Weights of a small GPT-style language model, trained from scratch on English Wikipedia: RMSNorm before each block, a variant of SOAP for these matrices.
Each number is 50 + 15 x the weight over its row's rms, rounded and kept within 0 to 99. Layers, rows and columns count from 0. The size before them is the row's rms in percent of the matrix's.

# layer 2 attention key, 96x96, rms 0.219, rows 81-95, columns 64-95
090:34 39 34 38 49 68 53 47 29 93 25 39 65 42 45 70 38 42 38 88 47 39 52 71 74 69 64 39 46 60 49 36
104:59 64 57 43 24 74 52 50 24 35 39 35 58 28 19 59 46 57 53 51 53 81 50 71 72 56 48 36 46 62 45 35
103:44 48 16 58 51 51 42 36 72 37 41 49 37 14 48 33 42 42 46 48 58 60 43 35 48 54 21 63 55 51 66 42
108:30 51 52 46 45 57 53 57 50 51 40 56 70 50 44 68 59 49 45 45 54 59 62 58 65 70 24 46 36 30 47 66
111:45 58 18 56 40 36 54 71 58 42 71 66 48 40 45 61 52 39 55 25 60 37 38 23 40 49 80 68 26 27 54 52
100:63 45 60 67 52 50 24 39 43 49 52 58 79 70 19 70 60 48 47 68 53 43 09 83 50 61 53 35 62 52 51 44
109:48 61 44 64 55 49 44 36 39 49 49 70 19 52 36 58 35 70 30 65 65 42 46 68 48 41 57 47 42 74 60 40
099:40 27 34 44 48 45 73 49 10 23 67 52 55 57 80 51 53 50 38 43 51 60 52 28 42 68 51 90 76 50 46 61
101:21 71 45 63 38 55 56 73 41 37 87 58 62 54 62 17 29 43 28 81 70 51 73 53 58 67 22 41 41 53 55 33
092:29 55 53 55 46 29 64 22 74 24 53 60 48 44 66 55 54 54 67 44 30 45 46 62 45 46 20 43 60 46 57 57
099:23 55 50 37 45 54 49 57 55 42 56 44 41 65 33 25 45 44 42 48 52 64 53 63 74 45 64 67 64 48 53 72
092:28 57 50 54 42 53 09 32 41 45 49 74 28 56 67 56 39 58 64 72 29 44 56 50 17 57 40 48 68 66 38 44
093:46 49 66 22 46 49 59 24 24 56 41 70 65 37 60 60 66 24 54 50 43 49 64 58 73 41 31 53 67 50 55 52
096:33 41 30 66 63 84 56 45 36 69 60 53 36 60 55 48 35 19 34 52 27 48 28 46 62 46 65 57 24 54 65 73
101:57 59 25 45 39 52 65 68 42 61 45 41 42 36 66 52 26 57 43 25 72 40 42 59 50 53 27 28 37 47 77 35
# layer 2 attention query, 96x96, rms 0.209, rows 82-95, columns 64-95
097:54 41 54 35 54 45 49 56 44 53 50 31 14 56 59 57 54 75 44 43 67 47 59 46 39 42 16 76 35 56 43 65
082:43 46 76 32 18 44 35 34 70 61 76 39 58 48 45 59 57 76 58 72 48 38 47 58 46 49 37 35 66 43 58 44
108:52 31 50 54 48 30 57 34 52 39 75 47 36 49 57 61 53 80 61 31 66 48 53 52 14 41 46 53 53 32 52 46
088:37 41 34 55 46 48 74 24 57 68 43 44 43 50 46 77 47 54 70 59 29 70 75 51 60 54 62 19 38 44 60 43
088:65 71 58 52 68 56 77 55 51 61 40 50 44 55 55 40 50 73 42 56 33 64 62 58 56 54 55 34 42 73 34 44
113:74 45 63 55 42 49 69 55 51 21 48 77 44 35 61 35 22 58 30 72 66 49 55 38 70 39 65 48 26 48 47 34
096:57 40 28 53 57 33 56 43 59 52 13 56 36 47 41 31 49 40 48 60 36 29 82 79 72 43 65 42 17 42 53 52
101:27 54 54 29 65 33 38 75 44 36 51 67 20 59 36 70 24 53 34 61 54 52 85 48 75 27 42 60 52 61 51 58
098:71 78 57 78 46 79 72 40 59 99 40 14 28 45 76 58 64 56 51 33 48 40 37 48 48 29 34 63 39 46 56 56
102:55 92 25 52 53 72 38 43 94 38 56 60 60 36 50 37 41 51 43 40 75 50 76 32 68 68 46 38 49 21 57 58
095:72 50 64 29 63 58 39 39 66 51 16 64 48 46 55 27 29 85 21 48 19 49 33 44 66 47 59 55 59 36 40 16
103:77 44 51 55 59 67 59 37 24 38 48 43 34 46 32 55 39 47 38 47 59 79 69 46 54 69 44 47 44 29 59 63
099:65 25 39 52 53 67 38 73 58 32 37 35 54 36 54 14 60 35 29 50 47 43 46 42 52 63 69 42 37 47 59 53
109:69 43 57 45 59 55 58 47 64 49 37 53 29 41 29 65 28 56 30 53 67 79 40 41 41 44 26 49 44 50 63 80
# layer 2 attention value, 96x96, rms 0.167, rows 64-95, columns 64-95
086:72 68 79 67 42 88 49 73 22 43 42 44 45 75 54 70 39 50 56 32 49 57 56 36 35 49 35 41 39 76 52 67
105:61 44 49 55 68 32 59 75 23 48 62 55 28 59 61 52 52 68 58 47 31 45 79 48 36 47 53 33 74 59 64 53
094:60 57 67 53 60 74 42 58 60 64 50 23 62 51 64 76 71 28 51 62 61 79 34 31 21 52 83 40 73 53 24 63
098:74 46 47 34 40 65 63 42 57 29 62 24 77 88 41 61 40 59 40 36 75 64 59 58 21 49 63 54 39 41 54 48
090:54 65 41 69 55 48 86 54 36 68 57 41 37 74 28 46 52 40 57 55 73 46 17 50 28 42 74 73 58 14 76 44
107:45 48 59 38 50 61 86 68 42 57 44 46 35 41 33 48 39 84 46 51 58 33 37 72 70 63 39 73 34 32 62 55
090:64 58 71 50 39 28 54 36 25 43 23 94 62 22 40 71 43 57 57 57 61 42 39 69 64 39 61 48 37 55 27 56
090:39 47 39 50 48 77 29 57 55 51 49 67 79 66 66 22 42 47 35 74 51 27 28 49 46 33 52 71 42 43 34 42
087:37 47 37 62 36 41 31 61 46 81 24 47 42 29 51 64 04 50 58 55 57 43 46 81 41 34 66 46 70 67 56 41
091:29 56 72 80 57 74 52 57 43 54 37 72 38 60 60 54 57 76 20 49 40 10 50 49 56 30 49 42 30 08 52 04
093:29 61 40 39 24 33 41 48 42 49 33 26 45 28 54 48 44 58 79 35 53 56 66 42 39 52 56 60 52 55 56 70
095:43 37 62 37 77 31 48 39 55 52 32 45 55 76 83 70 33 29 57 44 50 77 89 60 18 60 44 48 29 39 42 74
091:53 39 74 62 75 50 62 44 48 64 38 45 57 24 63 59 56 46 62 38 45 49 48 52 34 41 64 40 65 57 46 56
108:87 68 61 37 23 65 29 57 38 73 52 53 65 45 48 62 69 83 69 47 69 43 45 43 45 54 52 62 64 48 44 59
101:21 54 55 29 47 86 79 49 67 47 50 37 61 50 47 51 61 51 41 45 66 40 72 63 70 51 64 49 64 50 48 75
098:49 59 32 23 46 58 48 31 77 67 51 22 55 58 65 44 52 71 57 32 64 59 55 51 39 55 57 37 81 29 48 35
089:49 54 50 53 56 58 28 43 60 43 68 74 49 72 60 47 50 51 53 51 81 47 58 62 59 60 45 65 44 68 38 40
097:50 42 43 69 73 50 61 54 45 38 79 48 58 55 57 32 38 53 34 77 53 54 58 44 33 41 43 38 69 71 68 46
095:39 59 57 56 65 46 55 23 49 74 46 48 56 61 77 55 51 38 28 95 80 22 68 42 31 43 40 63 76 43 50 87
095:57 37 69 56 54 33 57 40 34 58 69 54 45 60 56 39 48 41 57 26 49 78 40 61 50 52 53 18 67 54 54 56
100:41 55 65 41 61 57 42 45 63 56 39 71 53 33 54 49 60 41 44 41 64 32 79 46 33 44 51 29 38 51 77 63
092:52 52 62 64 58 40 44 34 42 26 52 53 35 42 65 58 30 27 42 58 64 32 55 35 45 39 55 69 39 16 69 21
087:73 46 28 45 59 42 43 46 67 41 39 64 38 27 52 11 39 49 33 25 61 22 64 31 57 44 55 47 42 77 41 61
090:67 80 36 46 52 47 56 31 47 76 78 48 35 54 33 63 61 32 75 35 28 46 54 41 22 53 51 33 56 40 54 60
090:52 51 67 43 39 42 87 56 56 61 72 50 55 31 81 53 51 30 44 36 25 61 49 51 48 63 32 62 33 32 40 77
102:95 72 44 55 57 71 67 50 75 37 42 39 59 54 46 35 29 57 31 62 39 47 46 27 70 62 45 41 32 65 52 01
100:29 48 37 33 53 78 40 42 60 56 56 65 17 45 50 27 48 40 50 36 43 54 48 39 19 43 56 34 77 55 55 57
094:33 52 32 66 28 29 42 54 33 35 58 59 54 29 49 23 61 22 42 45 79 63 55 67 41 47 62 43 59 45 40 49
084:47 71 51 40 60 62 48 19 68 62 41 44 48 63 47 54 49 66 32 45 46 64 50 56 65 29 70 36 74 64 63 42
098:56 66 24 38 40 45 52 49 58 62 55 43 55 56 43 27 76 79 47 85 38 62 59 58 59 65 56 69 38 69 59 56
099:39 82 57 58 57 68 60 45 53 68 33 52 61 30 42 38 44 38 27 72 80 47 41 44 52 56 62 63 44 71 56 78
086:46 44 73 50 56 60 56 41 54 43 40 53 43 30 67 43 57 54 99 33 74 40 58 62 70 42 49 69 76 20 65 55
# layer 2 attention output (transposed), 96x96, rms 0.151, rows 64-95, columns 64-95
081:35 32 53 30 44 44 45 58 64 69 39 54 31 62 58 45 47 46 27 55 47 82 46 63 50 53 65 72 16 46 53 27
098:69 69 53 46 62 50 57 59 82 64 22 25 55 46 32 27 42 45 31 46 54 82 51 78 58 51 70 38 46 46 67 42
097:33 61 47 46 50 31 75 71 48 52 66 49 66 37 53 43 30 41 34 55 35 16 63 58 50 45 22 57 14 52 28 59
089:69 31 36 33 47 44 65 64 33 15 70 43 75 65 53 57 31 44 36 41 34 77 63 41 45 56 53 50 49 55 34 58
089:85 20 35 58 60 51 55 49 49 56 25 47 63 55 35 53 39 38 60 60 50 60 45 69 34 34 47 40 26 49 35 45
096:37 47 61 70 49 41 61 12 52 66 51 32 44 41 74 67 61 32 54 68 60 60 38 31 37 46 72 78 43 45 35 39
083:27 38 27 63 60 49 63 37 47 39 70 45 27 53 52 47 55 34 33 47 69 53 50 56 82 34 81 59 33 84 47 59
082:60 37 54 61 59 01 56 24 51 52 78 49 58 73 39 70 80 52 44 65 53 27 56 60 29 49 49 46 57 25 37 54
084:25 20 61 50 38 28 38 31 32 52 59 41 57 48 51 44 48 32 20 65 68 67 23 62 60 40 51 55 40 22 54 51
078:81 37 59 29 30 37 39 36 55 97 55 54 58 50 24 41 72 47 66 50 46 46 31 38 63 45 36 48 58 55 27 52
089:44 56 30 39 42 54 62 69 55 62 67 30 41 64 64 71 57 36 27 25 48 77 27 47 70 47 57 54 37 61 40 60
091:53 60 55 79 26 36 49 46 61 36 57 52 50 39 80 28 48 38 41 50 45 62 19 40 52 63 58 42 54 67 51 39
082:50 62 48 50 46 51 45 69 33 62 40 43 80 26 79 51 50 50 47 69 30 53 39 31 54 43 67 74 25 82 34 54
119:58 63 34 26 62 63 52 47 34 32 49 52 57 53 70 29 32 58 22 39 67 44 72 58 89 41 62 47 49 40 41 48
091:28 43 45 35 47 68 70 79 71 36 61 71 49 35 47 77 32 11 45 58 46 56 44 31 49 56 69 40 70 46 55 32
096:46 54 69 64 62 57 83 58 69 41 30 55 64 38 24 62 44 60 42 68 29 41 47 33 85 56 44 57 54 34 64 51
086:35 48 71 61 54 55 58 31 53 21 50 64 55 47 62 23 29 32 26 44 71 55 34 34 43 29 26 58 44 59 64 73
090:64 61 65 38 55 55 32 73 32 64 39 52 49 46 15 61 48 49 15 54 51 53 27 67 37 73 48 49 57 23 41 41
088:51 57 61 64 85 39 67 68 32 22 53 61 69 54 53 65 37 26 58 56 47 51 28 37 65 47 43 42 72 68 48 25
093:42 44 44 34 60 55 71 54 67 53 54 44 57 23 59 50 51 57 62 74 83 68 51 54 49 37 53 65 63 23 58 40
093:41 62 36 56 28 21 76 33 62 55 44 69 46 74 50 55 60 64 91 48 33 52 43 44 64 42 52 30 65 48 48 53
088:60 35 51 72 75 56 71 17 44 61 47 55 42 65 37 86 62 39 62 29 61 50 81 42 50 62 57 61 77 66 35 48
090:55 63 44 65 60 53 60 76 36 37 33 33 59 43 36 36 19 63 22 58 73 35 29 23 50 59 42 39 59 59 62 42
086:59 37 36 48 31 46 68 74 43 34 50 45 44 68 36 41 37 57 58 50 36 41 31 60 70 50 59 49 31 40 58 30
079:49 60 27 52 66 21 55 54 74 71 79 53 43 26 65 73 50 46 49 42 43 65 50 55 38 63 78 57 36 40 74 21
100:42 38 50 36 45 50 71 13 59 82 09 32 35 27 61 56 42 60 43 52 50 42 63 32 34 18 48 38 51 38 31 71
101:62 50 61 43 38 43 44 72 64 49 30 62 52 39 58 41 19 21 57 66 26 47 51 36 69 40 62 25 54 58 33 39
100:56 63 75 66 64 57 45 42 37 38 55 60 41 53 53 41 41 43 35 50 83 50 48 33 59 46 35 54 48 70 44 55
074:41 56 30 53 13 57 25 42 44 42 19 34 56 51 83 40 41 63 73 60 39 45 52 69 59 61 45 21 59 32 44 57
089:36 79 36 50 68 68 50 17 41 55 59 51 69 46 60 56 18 65 70 50 34 52 53 68 54 24 67 19 43 49 44 65
092:30 31 65 44 74 38 44 50 39 40 43 30 86 67 64 33 50 50 42 54 18 54 51 65 48 48 49 38 74 54 65 36
075:41 27 57 75 65 69 49 75 68 32 37 35 44 27 32 56 32 37 44 63 38 46 32 49 41 39 47 29 56 48 32 54
# layer 2 MLP gate, 256x96, rms 0.219, rows 0-40, columns 64-95
102:44 70 31 39 27 43 26 73 38 79 30 55 45 58 38 33 40 50 50 61 31 46 51 47 38 51 52 70 37 53 43 54
102:56 49 29 42 48 62 15 66 79 25 37 38 42 68 51 59 40 26 45 77 32 40 68 37 65 36 54 62 55 61 23 57
089:69 49 49 27 48 76 41 57 61 24 71 46 51 44 61 49 41 68 53 48 41 51 50 65 62 61 29 70 34 38 58 34
098:16 69 40 51 40 51 35 47 59 46 38 28 47 54 54 32 50 27 47 66 63 48 69 76 37 36 43 63 33 38 59 65
100:44 57 60 39 41 63 70 66 61 39 43 40 30 16 42 71 46 78 55 52 55 47 69 68 50 66 38 55 45 55 70 63
094:73 66 54 48 67 63 54 59 41 41 63 52 31 50 56 48 53 56 30 53 65 49 51 49 38 48 62 54 26 39 61 20
105:54 65 39 59 46 39 75 57 56 64 39 52 30 66 45 86 34 67 92 41 79 21 65 63 36 44 53 44 62 48 70 36
101:40 40 42 62 67 51 41 64 43 54 45 48 61 37 35 76 46 55 44 44 62 53 69 51 28 58 41 57 65 31 50 77
103:48 69 51 31 23 60 34 53 27 33 24 46 42 63 48 21 27 44 17 40 37 66 32 52 46 45 20 38 30 32 55 59
109:40 47 63 30 73 65 35 54 53 61 33 55 29 59 43 62 25 56 27 86 57 63 53 48 52 39 31 62 50 58 39 59
107:54 33 68 58 44 56 51 42 50 33 59 81 30 52 43 55 38 33 36 37 18 24 61 46 56 20 29 62 47 37 25 44
100:35 69 36 39 71 53 27 35 71 56 65 50 41 54 65 81 47 33 48 49 67 68 64 35 43 40 45 69 62 06 47 70
091:41 42 79 62 35 66 68 22 38 68 68 55 24 43 33 86 64 50 68 41 63 72 40 39 32 38 37 48 55 46 47 59
098:54 29 63 71 58 53 37 36 65 42 79 51 58 13 48 41 55 46 48 50 39 36 63 31 31 52 47 57 46 48 34 59
107:15 62 58 36 21 52 24 40 69 53 43 78 46 59 46 28 41 73 51 56 38 58 54 63 49 24 56 81 50 60 62 29
092:43 44 26 73 48 52 94 58 40 20 42 79 71 53 82 43 42 71 53 39 58 61 35 44 63 44 14 56 18 36 55 58
097:40 59 28 49 50 63 60 70 59 39 66 64 41 44 37 67 28 73 68 19 56 50 74 44 37 88 67 40 48 46 47 50
097:79 42 41 58 46 41 52 47 81 50 59 38 57 68 52 43 43 47 26 24 34 56 36 39 88 62 73 75 37 33 50 25
110:38 53 43 56 46 66 50 62 21 38 48 33 52 68 53 43 75 23 29 35 66 67 34 18 60 31 33 52 71 41 33 41
103:49 50 33 58 51 28 44 56 54 30 26 31 42 45 54 41 47 29 56 49 72 71 65 39 59 38 58 50 50 66 39 64
100:62 54 37 60 36 58 68 13 22 44 71 43 57 60 59 29 48 46 38 53 36 57 68 43 45 40 33 32 67 18 74 63
108:28 48 56 53 35 68 45 43 59 32 59 48 34 24 55 27 38 47 60 38 51 58 67 19 58 46 65 58 84 61 48 56
099:28 35 34 37 71 70 53 28 54 67 51 32 45 61 66 66 55 34 91 52 40 36 73 64 39 57 62 53 61 18 60 50
097:64 70 27 56 56 54 64 46 51 46 67 70 46 31 30 35 68 59 57 44 66 40 60 18 44 38 53 74 46 66 76 53
096:66 53 53 33 54 61 28 70 47 71 46 38 67 66 44 59 60 41 34 27 58 47 56 48 47 60 64 60 49 40 60 47
099:46 69 58 43 51 56 35 40 32 54 18 55 47 60 58 66 39 68 66 31 31 49 66 35 63 68 13 69 59 35 33 51
106:42 31 50 66 68 65 55 39 44 63 70 42 27 30 45 58 67 71 51 47 64 60 33 35 42 64 52 39 50 51 37 52
102:30 34 53 61 68 59 35 62 42 22 62 08 59 55 50 67 39 32 39 44 31 31 55 51 52 76 59 85 62 37 41 69
109:61 72 41 38 36 56 60 82 66 77 49 72 50 25 58 54 45 66 40 55 34 32 30 63 50 46 64 53 31 56 98 56
101:36 49 53 65 28 59 28 26 40 72 46 33 34 46 03 44 49 47 44 58 42 44 54 52 31 64 38 67 51 32 55 52
088:22 19 62 54 56 57 45 41 31 55 45 27 52 52 35 63 71 49 34 36 40 36 34 30 38 44 25 41 59 60 42 33
108:56 47 56 62 06 47 38 45 32 44 54 50 42 63 41 42 11 35 38 58 43 46 49 42 65 54 48 55 46 72 25 46
099:70 41 63 20 62 44 51 43 38 45 31 36 34 68 59 52 44 52 43 60 86 62 72 31 55 54 38 38 56 65 40 63
098:31 58 39 38 50 20 33 50 54 44 44 47 52 33 35 68 47 37 74 64 50 62 50 37 82 52 15 66 41 36 39 50
094:55 37 64 28 74 56 63 28 57 51 46 73 54 00 42 63 52 85 72 51 51 55 39 51 39 66 67 46 42 72 52 54
116:47 56 66 80 49 51 87 48 56 35 44 50 54 32 70 35 39 59 25 42 52 35 55 52 77 69 54 32 29 45 44 46
099:47 63 59 49 52 53 69 42 69 59 40 55 54 23 43 48 50 43 69 62 50 63 67 46 53 58 67 85 35 44 51 47
107:34 37 59 74 32 54 41 37 57 27 59 76 45 66 64 32 55 37 32 61 72 29 52 41 73 63 75 64 61 62 55 33
107:43 39 53 12 58 43 52 37 52 37 31 81 69 27 43 18 36 37 46 16 56 71 60 59 58 47 54 56 35 43 53 55
099:41 43 47 50 35 56 57 36 66 57 42 36 58 53 71 46 49 26 56 30 48 55 66 73 56 45 59 55 30 68 45 51
109:35 45 33 60 47 58 53 41 64 74 35 58 58 52 61 65 39 64 46 37 43 28 47 35 72 68 34 94 53 42 39 56
# layer 2 MLP up, 256x96, rms 0.21, rows 0-39, columns 64-95
103:45 36 47 35 44 42 39 62 25 37 70 41 48 34 56 31 74 21 60 45 40 44 00 51 50 40 48 53 61 50 46 11
099:57 14 59 62 62 58 61 60 25 52 59 71 33 34 50 54 61 71 38 91 73 31 54 55 58 34 31 60 30 45 41 39
085:46 55 56 54 78 75 63 16 71 62 59 39 29 12 79 56 57 44 55 66 48 37 31 30 40 44 28 50 58 42 62 46
098:35 58 54 48 68 43 53 53 72 55 57 31 37 36 53 40 68 20 62 72 61 34 69 89 36 70 51 58 37 20 60 52
111:55 58 46 37 70 31 42 36 58 58 53 55 51 73 55 63 43 43 53 55 68 49 67 43 36 48 75 73 26 45 68 72
094:82 64 63 55 52 70 52 46 52 57 34 58 41 38 55 69 62 34 51 63 49 57 38 58 75 42 67 55 27 54 40 33
097:45 60 46 38 63 55 24 63 66 45 57 55 43 29 43 46 38 49 64 74 45 40 64 75 43 27 73 53 28 50 63 81
102:53 55 68 53 29 49 64 42 35 42 38 52 34 38 41 52 35 53 57 62 54 85 51 57 57 72 49 58 51 36 50 43
097:64 34 67 42 57 53 56 50 47 45 20 59 66 22 15 63 49 60 11 71 62 67 43 59 78 64 22 19 48 23 41 54
102:43 61 78 55 35 52 61 24 58 73 64 55 42 45 32 61 20 43 52 52 28 32 66 55 61 43 59 80 63 54 37 72
105:52 44 59 51 35 45 33 55 57 51 33 50 31 57 68 30 66 39 32 66 90 59 34 45 58 61 64 66 30 54 27 64
106:61 44 28 40 69 65 70 57 62 48 42 55 46 44 42 61 45 56 63 47 58 47 48 60 50 66 71 39 22 51 22 53
093:64 45 58 40 58 58 40 35 42 30 46 63 50 57 27 64 36 46 38 67 62 65 48 67 40 32 67 59 45 47 60 66
099:50 49 39 21 65 38 58 46 50 45 40 50 11 34 55 50 54 53 38 38 60 65 75 38 76 23 51 56 51 30 51 47
105:36 70 47 62 28 44 17 70 55 38 51 71 54 29 47 56 59 62 82 58 25 34 46 56 68 31 55 84 48 39 60 21
091:76 51 36 33 66 64 59 66 55 42 22 54 33 50 59 46 49 43 09 57 59 63 44 61 71 61 41 36 61 62 39 60
106:43 60 33 12 65 57 28 51 74 72 31 35 62 41 39 53 47 32 55 22 37 65 83 37 45 56 66 54 59 49 44 51
093:31 43 88 43 64 62 49 64 59 74 38 74 58 50 61 49 48 37 58 61 40 60 67 72 48 59 42 34 43 53 39 74
111:58 46 30 55 42 63 47 64 37 48 73 53 69 46 67 50 33 60 37 72 69 34 63 65 57 48 38 50 49 57 78 37
100:64 58 36 65 51 50 55 49 39 24 43 27 55 39 47 65 55 57 68 48 35 50 26 77 62 69 34 41 55 62 64 65
102:63 43 12 70 23 33 44 51 28 30 48 46 49 81 60 42 28 55 70 69 45 38 67 74 41 42 39 54 20 38 50 72
108:72 42 40 51 63 38 46 65 66 72 38 72 23 55 36 56 74 42 30 43 60 88 43 75 33 29 46 54 40 51 41 33
093:40 44 70 36 52 55 75 43 72 34 55 24 36 52 47 50 53 69 50 51 48 53 57 45 37 50 43 21 57 58 51 64
108:50 30 56 49 43 54 48 40 59 54 34 35 57 65 59 50 43 59 46 49 37 68 41 69 75 45 36 44 59 29 12 35
105:51 26 39 48 56 71 53 55 41 51 31 65 37 55 54 56 36 62 77 53 76 40 67 70 59 44 26 66 38 64 59 34
094:52 30 54 48 59 76 82 77 31 60 63 60 50 30 52 25 72 52 31 62 36 47 53 57 30 59 40 42 34 49 43 27
109:62 50 54 47 46 61 47 69 38 69 42 36 57 46 38 58 60 63 44 65 58 51 04 29 47 46 49 53 51 67 47 58
105:42 45 56 57 43 54 55 43 33 39 44 61 37 47 27 65 31 83 29 73 62 78 53 70 50 46 34 50 49 62 48 53
103:48 37 61 24 53 52 59 72 37 55 58 29 28 57 70 66 69 25 60 53 56 49 26 22 45 59 46 27 51 51 39 43
098:50 71 54 72 34 62 62 66 95 44 22 61 56 54 76 61 56 64 42 35 82 71 39 69 52 63 60 60 59 68 48 80
098:47 35 91 54 54 50 32 58 27 37 72 47 28 43 73 49 61 45 41 71 51 17 46 34 74 62 30 53 91 51 59 42
106:55 56 27 48 42 38 69 78 35 35 55 74 58 65 69 57 93 40 67 66 56 59 69 43 32 35 64 49 54 32 55 71
092:49 55 57 46 50 58 53 31 64 77 79 34 19 53 52 38 38 42 59 51 58 59 50 36 63 45 68 56 75 65 28 82
105:64 49 56 46 61 64 49 28 48 83 37 60 60 34 56 48 57 56 19 70 36 68 51 68 42 62 69 55 55 49 61 59
090:38 62 38 53 69 44 36 61 50 37 21 18 56 54 48 55 39 22 49 42 36 71 84 44 45 47 51 75 75 37 62 45
109:33 17 54 38 43 56 56 42 51 43 34 57 24 58 47 57 17 65 58 55 30 31 56 51 61 66 74 46 43 67 52 35
102:34 54 27 39 44 20 13 40 45 45 62 28 44 66 65 59 38 40 51 32 67 37 39 41 48 52 35 69 68 34 52 60
101:47 63 40 57 63 31 45 45 50 23 72 64 89 59 66 59 14 45 40 61 39 82 33 50 38 49 51 37 53 78 40 46
109:60 56 53 53 63 65 73 66 56 48 64 47 52 54 79 74 40 59 73 69 42 68 39 44 39 24 56 32 68 44 15 59
096:64 33 50 62 85 60 26 60 78 63 46 21 61 64 53 54 36 49 43 41 59 60 53 51 52 42 63 50 56 26 38 47
# layer 2 MLP down (transposed), 256x96, rms 0.198, rows 0-39, columns 64-95
104:41 59 42 56 44 39 40 51 47 63 38 40 28 48 50 63 63 38 18 53 66 62 18 38 53 44 42 40 52 54 37 40
101:43 42 44 39 18 47 38 57 58 54 67 61 68 57 09 40 35 38 48 49 75 64 53 62 48 64 88 38 24 42 50 40
089:69 62 49 31 34 43 76 23 20 55 15 49 67 36 59 50 46 68 78 46 65 63 33 60 62 56 38 73 61 57 36 55
096:47 37 56 49 54 57 26 35 36 27 24 58 57 60 56 58 66 57 35 61 97 46 50 79 40 74 27 56 20 60 55 44
106:51 78 50 87 42 30 63 51 44 53 53 64 49 42 40 59 56 65 54 45 32 72 58 22 63 64 53 46 71 54 58 56
099:54 45 46 43 41 51 68 56 66 64 55 44 37 51 74 53 59 59 33 69 64 64 60 19 48 56 58 60 51 55 37 37
098:86 80 25 65 53 39 47 50 49 47 38 33 58 67 56 60 44 57 44 78 60 48 56 20 42 52 40 35 77 56 51 36
100:60 52 74 48 38 62 33 17 73 52 31 41 29 33 48 82 57 54 80 38 56 52 46 20 45 47 67 53 36 36 48 54
104:54 63 63 36 22 72 38 57 52 58 21 63 52 37 66 56 42 41 20 34 66 61 51 70 57 31 22 49 33 53 21 46
109:59 55 31 58 46 53 29 56 40 33 56 36 49 53 47 42 72 74 51 21 33 48 61 57 28 64 48 04 63 34 59 50
104:45 73 66 35 45 84 53 35 51 55 31 62 32 22 51 24 47 63 53 43 39 46 63 31 50 49 30 34 54 51 61 47
103:71 43 63 36 50 43 49 59 32 31 58 40 43 43 67 52 56 34 42 57 29 63 57 37 54 33 25 67 65 63 88 51
096:66 63 25 52 56 27 51 39 48 62 58 71 58 59 43 31 64 47 69 34 17 45 27 55 53 28 64 44 57 53 78 28
094:47 64 66 70 46 44 44 31 46 54 71 74 83 43 56 59 34 58 59 79 20 45 29 57 28 55 69 34 48 50 50 61
103:43 61 37 49 66 36 59 71 38 34 52 78 51 58 37 56 46 52 54 62 33 46 54 39 50 56 34 50 68 45 58 39
093:31 52 25 54 63 15 85 58 33 56 52 74 45 41 40 33 46 43 53 13 70 34 41 38 36 50 43 84 24 48 34 56
099:59 18 27 42 35 65 56 58 27 55 77 54 65 57 52 22 62 46 62 51 54 27 33 62 41 70 74 31 37 53 67 61
099:66 30 49 70 32 42 50 58 73 51 52 38 65 59 40 56 45 51 50 19 59 48 68 63 66 52 39 44 47 33 59 55
102:40 71 46 56 60 53 60 40 52 42 43 57 58 47 59 27 39 83 46 48 52 47 50 56 62 61 62 47 40 52 43 35
099:50 45 43 39 36 65 46 54 47 42 45 66 38 34 22 28 51 68 41 51 61 20 55 16 48 45 51 48 58 49 52 54
102:41 58 45 46 35 51 39 16 33 59 57 65 50 52 56 48 42 63 57 46 74 53 59 37 45 60 24 54 60 11 40 69
106:25 56 35 36 40 71 52 69 33 50 77 47 32 58 46 46 23 48 57 44 49 39 59 32 46 58 56 13 74 59 43 50
099:64 50 47 53 26 48 49 51 28 43 38 65 49 46 56 40 47 48 18 36 86 62 28 21 56 52 50 39 56 51 57 79
102:46 54 53 41 48 41 65 45 50 72 43 64 60 50 60 15 76 51 25 63 84 63 25 53 65 52 59 49 57 45 63 36
102:58 30 47 45 19 39 54 50 55 35 36 51 50 64 56 19 38 27 61 57 64 32 61 27 45 66 47 46 43 44 46 44
096:59 52 66 60 58 44 53 46 78 27 36 30 83 59 90 67 37 62 22 50 82 47 53 25 32 42 42 34 70 48 63 66
102:55 39 57 46 61 65 40 51 29 60 77 55 38 36 21 66 61 38 37 46 31 71 59 58 61 44 45 24 60 79 55 59
102:19 60 51 52 46 50 15 36 48 84 60 31 38 43 43 62 40 54 54 35 40 46 52 43 66 48 42 46 44 32 65 70
102:58 50 49 47 53 83 24 44 40 65 43 53 49 52 42 41 49 40 60 46 54 65 66 40 49 40 51 70 46 31 39 69
100:59 58 49 64 51 74 33 24 39 53 31 49 56 29 54 68 36 52 57 57 37 64 62 38 74 41 73 38 45 48 29 36
094:32 47 28 64 68 49 63 61 53 48 35 68 60 52 46 43 60 47 31 52 41 28 43 79 65 80 34 57 54 51 52 54
105:48 37 52 47 59 17 52 34 62 38 48 47 49 22 60 58 41 51 35 46 37 55 71 75 61 56 40 42 60 51 49 33
100:29 16 45 49 43 61 50 49 24 47 34 33 71 62 33 60 75 20 48 71 47 41 40 52 47 42 29 27 50 46 63 52
102:08 55 38 53 35 37 86 38 36 36 65 72 49 47 40 64 38 25 76 71 51 39 66 45 48 43 39 47 54 43 42 42
094:26 60 35 60 26 60 34 93 78 37 70 35 36 80 49 45 49 31 32 30 59 43 60 59 80 41 49 60 47 36 88 34
107:60 81 51 42 52 38 75 52 40 34 63 23 39 60 51 67 65 71 13 54 62 62 60 51 50 55 44 34 31 45 28 54
099:29 61 39 45 29 30 40 45 53 45 35 27 42 34 44 60 68 31 56 57 68 38 58 70 45 52 24 60 56 47 31 75
103:63 39 31 19 71 45 56 46 47 69 49 44 63 32 32 51 60 69 66 17 32 56 65 35 54 54 47 28 27 36 42 61
102:45 53 56 53 51 26 52 77 56 20 23 45 43 43 64 52 52 82 39 33 42 47 62 41 60 53 48 49 66 44 56 66
100:52 77 71 47 43 60 40 16 49 31 35 66 48 71 52 75 72 71 26 50 34 43 52 62 45 37 60 64 69 51 74 57